Weights of a small GPT-style language model, trained from scratch on English Wikipedia.
Size: width 128, vocabulary 4993.
Training: 227M tokens, 3464 steps.
Each number is 128 + 24 x the weight over its row's rms, rounded and kept within 0 to 255. Layers, rows and columns count from 0. Numbers have three digits each. The size before them is the row's rms in percent of the matrix's.

# layer 7 MLP up, 512x128, rms 0.211, rows 414-511, columns 0-63
092:141152126115145128144153072104143086120151121172097110136173132110164154107101127126171174099125072106106124118080164109161153074116133131144150101140117117125155128131125113120136136124082074
093:129141158102107166092141159139182149119101130098114113085176142159124131086127088150117104193129077133119142143077096074116119139144168131126113082107083114127133124104126129086131113098140127
105:109131121105105109180096140096152147146111169145123132131163109109118127147157093137107101115174087107148123139138108095130142144096082139121180156144144131081121128128122117103130116115154123
102:122137107144100106128078159171125136126122176099148087159148143112147129149110116134134124128148090112131123129091150169119100127146130113128186092137137105148134098143113118072124133136124111
099:115108129123178115171147114156117109149140095090133070098153136123126128127140090154163126113124122132159163100137084099121086126138154124091163102105145137119140118101166151130121150188103123
097:127092148170125122157129126087121113156110125120089124092146126137115100117114096115113131164126143146098119140152139151110106193131147141109119124112149127117137116122121080186139123154172153
104:106142166108121128131108140138158140089157131140134146098118179107149154098150117118130112164120115133114130117155179166140159176126125144153104108113156147102128170117166125093129121100066152
105:119122145121081118111140197154125111115090096131129096161142152130143170077103109151161124115095156156134126105103105137128125089116116129158110179093119146153138132178133129134147120098074100
103:115131104109159144128142092170119111112119141081078172151161138110123109135137118119166106161138150149089114136134160133137121098132092105147154119134138100128136137111166087116147164140148143
104:117172095121127091124105156123163147146091131158143104128162092096126073141171146159127121107112138115130102141112136136173067098093134108166149149126098106110101132163090121148128174089102126
106:121157181140162126078080161090124133093151155129136118123146177138145109126147090148126132144117111118160094130161114138132143134118128119141117092147121090098128117121173107133095130119124135
093:137115135106110101101085125105103109155118131108152133081122153141134118183134094133123138137091130143118131149089119139083174172185144136117114139149153183140130124145122142136133133114086131
101:140139123138154134162089163117157183145129174095097117140091105131096137121157122143124101155113101123154108088168116112127147147130163135119087103090111156130173165116125116112091122125097129
097:119085107087131139127127135133115155162139146098133084140100077124179150093156147125092160117117131066127146121133111160104144132091139113109135105116108078102108094084124135148113133149141152
099:125182105102098095141124160152113101147142095148108138169097140128162100159164126100132078110150155148155148093105135115114151116119151123109114131144140122106144147109186104173121180118133128
086:098145143110140161102106133118127111144175128110104096124156121131128113105155130124124114138116165106070159146102163107137121098107123131094152080139139138135136125105061145113121120138150074
094:096183162140144081108145127168112105130110151102114124162107123132165157074109132133129169143118147106150115122116157119096175126121163112108159120145139130159143153083124150135123143127127157
094:157121110161132091078143118117082121103131147095132158090131155098092126113132143157165116137128116136135160155144101119136140154132164132139115139123173180137160112110155123151114106091109135
094:107137110095119100120099116148161178141097146116125150147151150147168124158136102159142087121119127123184104099102148091135120119104112153155129135106156131125137127115155118166104122128120111
108:130203130146129182146149101118132132103117120115122122166139174111161085100160112119118098102112165108159165118168133116110157143134118108131122103104156147191171138143160093166094153149119113
101:102134129124131097161113120136110141096112168116158144086114148107089099124118106156102131146117132143138087152154085118145142108074176135125146098121135098131150122101137096126100137084155136
105:108120116143138126140097151091151142158115128136117137120172080116080163154148140123161109105101144176082128126155114179158109133129158101149113146123157140121120154118090150178063079127125090
109:096136109126080087121096093133140130153105106131111122129104104101105109128147087109121075191112142123110117163154137140155163135147148140175109147120159146123114169150134108121127141120118155
089:150149128072150132099090079155107150107122131122080187128118124140105164148161097129124168117108144136128096108137140110167118173140145117145130110084119096109120131116093119167154148123131109
100:110108119142119122135105111124113133113170107125112104170112167109125123130127156118144173108141105149133117085106152131114139107180115154095142092133119125101127173105094150139125073089122160
108:123148098172111144159127105136119147166103132122159135141165118097129125148089108151064098145128145108113072110139148103106118168126093112139126138140136129174171107128123193174111120135141127
098:131144104103173123090168100080121152138106168140138141127157141145133089137140148119163096124107117067090143107088121092174147158148125165103101125115149138134123163160113138100134119136125137
100:135147130158137145151134144130159145119103136085104129167154110091130142157132124133154134121126118124120187122138160175162131112135162107136126142106110133095161114103121101084148169082129126
097:094145135133136125175092139133093147126177105119136134167138100127150073099154144130154110105120166148132142162137092140068157118164107165111129134102086090131121128102135154158112123126142083
088:127129109122096183122133102122166135162153143146122098164140139129127113103142146139079137113082068151126120102104153107136121081193093097133125139139109126070138105108122085085140190131147149
093:096057157134113124111132133143125069102172179102117090135147114140143108160155090117147116118098133138176118121164138115133137145153124130118103127100122144174167110141113096150133144106125165
100:179125151083133133115115137123120117092109133161120150123157086096118094117120147131103092128163089152090153138115162149154138106089139142104135148144131114124114105136117087150147091104150090
096:135082132140121122126122138113120164130114127178113144128126124096123117120145114129170089129133150148115182171105109131127113131121125125120157126159132124088137158150103108113110127103132156
118:105131123100101131159119173137102149131112114128116151122137123122126122120142067178120119145140148088152150112155154089143132146132118113138134130116123142188142110132117140133103154185136132
103:159144149098162095151150136148097176152097112157137101115112142142107118111177163157121141131143119138109105197135140137171132136141117108106132153134117143115115157166105136113142106136101148
098:124111134138113121130098094112107114138101148081144150109096134120132123171094059114083129091107112116156146105113143097111121122137078135065120123087127162172135126117111109110137130098153114
094:088108129108106134123141118145118132047146083128134144162128120103118121147137116133148134170146144167117138161075114071135155152155064161092131164140104139137138097128137145103083127122126114
104:108158095103127137138106163096139101157123116137151091111116130115087165111146089132150103107116132176144166101097157130148133155131110124085142126129129104137129135127095141126138099116118139
092:105114152181104148137106126067148180113092112133114148091180129137164153139126120154142131135130133093109138127131137126129094155134157133165070124120153144102131161128155164116097129125119142
106:122151123134121114141158109125129115109130107107074108167152112122134134114136094135099142130147174106109157123171168111152169112176111111110171129138164109152116107133102122107110156145126130
095:146130144085150131135099124126104106147142155100141158112142127083155113116144133136126134103150078116128096099142118136093125154136186124124180161164130119141152120161125138103178126144101146
086:095132121145057124126130136111122141154110136097147124111148142113130142103165113126117145165134141117154142161148132085088139185164145101122147122113106121145131127153134161129122136132181136
110:071136084116118098149177098141128106150081115140089151126135141114164126119103164144151083100128127090162104131180121146154120143107160112128142104129141123125208119114122134158087150157121121
097:134133140151102118162109151107090126082142152151129095107144126136070109149147116129154113121170151139100162162115132117098112119161157093159122111105132088099135147175120105154124145147133143
092:119106158162122139143121140154149128150130163146159091149107155103144134135121080154098125161152101117138158132137152179102150054148122127121107106134137142166162125156123140131124170131146113
105:142087107087175173118151083117105155126142116146106068137117127123112138113143080148138131131127097086108111121081126100127146089174121120119137121125093136136156174126118169112114111088128121
112:114138105106118107117146143107212164151118177123111119134146074122129148167127105162173146171129136107125142094129165138158091139092148171144137097122110103159151096182147137116123130145104155
099:131126114122194094131098108115126179143166146145079109149143145143133094120108146100149128084072164157140109135116139057121150076090105127134134138141112185161085120143136098140148153116152077
100:181119116090086109107170113102137093123099152082111114151122149077135171138150145121124189131120108133122142140105171102138131128150132138132127153123149099139152117121164138129132123134163136
111:126147092124072125137124122075149128121121140154104164156164056117109106125111118112117135108152167107138099089126160147135139132133102170138123131127147149121123096116146144092155131128126136
100:160128176126153126129106094111132113180143151122172121113141119142134144068126125178154109124140150116092142124118115102120098104116116119135129120148122146159157143158150088149137112160135114
093:128116097165093141112090159129104128128136129147130119144140147126147119129132124120124107116106144114131110158133123132128126128129103161143158140092120126111124092106058130086083148150165132
109:117083128089127145140112096127149122123125095095108121076116151115129124122165117128137129136128153120111109129120138093138106110102136151117163086188153171093155084112122144111100118082148121
096:132167116146144136148151123094102106145132131129104103141110117127142135084147115120148106142112112056104149127170118138123152168138149122138091090155121109154163142111106108102134104106168121
107:144103147098169114131105110129153129151112148084117164115143156097154156130109111156111099096127105142078142107147106151123087126112125121138130112133147125132164159112130078110151146142115125
085:164146153143129133113152110141135145077127152156118153138154093114088117138137087112148174170102131130133149117149138119135133147152124163139132106116152139123141136133148165133064107104159209
098:154128121158158135130122137130150084152113131131101087196140139131146152123145122145114112135163158169076164127139163123128116105157080112137145099114130101147138168137126160132117108112116123
100:164110141121130101148130118117120141156107151167147095126134137152137139156167170066107134103132102134151113132097093093098117118135163127122146121114128140094149130123127116160129157142161113
099:137151151085103113161105124099115091118089120111120114124150116159115122127166113139113135138100100124142151170120138139088087133140153165089103154166154058144151135131133164145127136166112159
108:103149077098131143136110117112119083159140131161121136118132119058128070137157128152155136163159120095127107156127098132149123162135105139162155135172139125127115119133107095117126129159108121
104:119151135086141110126090112125079141126139153147124087122139111109157148092139142138167118105184091175125139128111107142108102134143183097126136116156155080102096153177102106119128149120116128
099:163120098173108145143143119142138133168122128104101085100136103076087187115136128120158150102116124108122135138118173161152152131097137164131165094141111171140147130196129116117154083096095120
102:126111122096129098188121145105147098103110141097120109110122136081159113103135147134132084162155128132148127134177106079124124131118112160058151132126159162117084145096157121146129146098142134
099:125122121175066147099111084102095109126152174162125176127153106135082113113107147117092168119110152129117080168165141130132103125101102138094128120129135130151157142098117120107125146127098111
090:173142168109124144143157130101130147161146117099080107125153135157168110083116144146108108131134090148138119148129129125135110113132167120129110113103100118125134114141148141093151135141088159
093:118150136107090161132100166156161167120105099102145107136183127112138163112125152137117093174157150119118152129117124120102137129125143110142109093127108105145166116135126115129124129158127134
092:154098120099109088144123140095119103130109117132048137142125103099099117128134144142167149135102132161138144149109113122165113098132152152149161100118107130139143160148117128118134159113130157
098:092094189145126126142166132108130142131136144093135137136124145126150172161137114127191122133083094113137108104087107120147103193135106109120120108153158124138150122123166146097109161167120092
097:154163101103121157137151089142105135145140141120122148131145156136162124104136123101140128127129160124134138080117144147121126143058141159112097112133095119140176149147087140068137125072156127
104:171135141111162115115167105145127150110072110144137107136150119128149103097179127116146104107180131164163163080111159084143146110137164104112160081140103098132128146153135137122138115093140116
099:179085108152154099115109143111077138095084136101122122131141179128132103184129110106134091118135135166112132189161110128101079124128086127103108126122136154123132086113147119101125145131125153
106:157126121165153143136111141127095140139116126136108140123175117117121100157142134101115117120125175126150158120134112098114139140121102139097120130160109114184124117129124114119109175109145091
099:136142131133125118106112088137140143173127133120160144128171122149143110115163150140102161106151153169137181093128101120136146155141124082106144138113141136132151133136155133119134153072117120
090:127113100164102144124129113128101170165151158138074126141140189127126162141109151088080086095148113115059142111122155134132130093120114141115165094172154146122122158159131110130141083124177131
101:123144119133134134127113134142144100118158095126105107128166112117130127125111123100134148164128139096129131095120136117068155125129096185132081113133146182162145122183134139071130143126122114
099:078129156131134159123157148095136128128129092114124136152154115123126117104122090138128149164161123131099131130135095086128134081141192143123182091126150139150097194130112129120131137105129124
099:181124130162137112129158105094080136109154153112099103133175153118162095148109115103141064135125084120137090134190126160138167120136116123138165142135131130107150108124089145114132095118132129
093:188120112143120085117111143160101139156108098104107110118142103129139148116124133154128110135125087148147114159074138137114148156153136134099133093108159119111104108115133139132091122117174100
104:099103162131133128111119099120136132118099132102152106134139120108117183111134145177137118153128154088148129145151161145145169128189153161157146151185128111121142145094142141127095154128114106
107:111139159139195096100119150169105158093154110131078122137134097085069094116149127135121074091122121129134150126112132151139143155126180131103162119121132173087099154136158164125131163151115118
097:117154140129131099109105132121156141115120120119091128091117124121135111096139063115082169153140104135100128106134071133120152130123149114093122144139139118134139104139121164103155116125143143
104:090088104104115109144092144140153171128118143138126128163137179153128126112153109158119163150088099129138141112167158084124186144106127163138095079154123104138152136103124154070132149099116139
094:139126140123121118136148115114112091139110112141104098151140161162120127100154113150117170149138136111135146158110189077147132114172111124126134141158104117156150099115125158087114122094107151
094:107184149126102124111165135097093105163105070125132118164119146106169183130126117116124098169136130141104164173121170135128102154119105121153125096100162123146111160149159123145122121116125117
109:116141114098103116141135151133132129118137121121142125111126137087171170092125101133072138124145098115064157129130109116081117139090114142130141127110138167091148141128128124105091140101111102
097:131175119140097095099137110180117130130100115170189140125154162137148124142127110166131118137140140099111192104113120161115150079120114132170149115135102116144146165114125128141126160056105117
106:117146143143119144140144078083160133105131134137124173147141169162115123144110105118164118115149133156140133099192153124100138190144162127124093107142121137131132109137158083111084120124130092
104:119128122115081079165148139149158117119125091077183093124156130092164131144148174120159116111134166147131133136148161132102121141143147172137145135106131114139130103114128109124138151170144093
107:126144136118070123098152159133100107133075120128145129155121148128090082124096094120106177131158166106121136124107139125161137145157132147149087146150125143159142115146071115123156091091102128
091:104123152143118136168105099116092114161136164193161128084125157101101108122133098157151108165076129154095135125133118114097130147141095107113138095114133089145126131142087146114132117166098133
095:078146134137140151082123137141167132136138143106184143121160095167125125150148149127124168149087085140103152123173150122129110120134148150172168114151097164119148141115099105131164084141096119
103:116156110147102103123126122131148124133141115127185145147149128124135084134098111095115106114099137160159165144147136112129134100129133128101173128133166119140150100118108118138095134152133135
103:101118138120153145111138133121181100159121166128085092127150122130123077116128092159143149085117105101131108156093160127104128114135149203095137139116145159114135158095142133113143154110094148
093:135174120116112128126114106149132111131114135161171156124130161125131105123110127145175170170108116187140153128158094170108144122116142105105124091147117160112139186138106148140093165100143135
093:199126146133149107123095114083103088141112146123103126125159115094140141135124096145129099091122128138107190098126096103113142172184112134167090168112166101145138126165158111121111130136136148
083:163114132144166145092113097129149145161162136101171128134134151099121079107092126153116089069156165143161173168175141143144120147097127153121094086075102136151127113131151142150120108117129147
109:162082152114102108144137174132132091124098136103161144134124096098122119119115109127149123128111130146120099095135114115113190152107172122126091137107148148137157102140117127137111155109126117
106:150087134117134128102134128093118169128099111159108112181146133124175144095136136120104150134122101129161151102114135117101115141141153112171180147100158133170142178134123150151150158106135169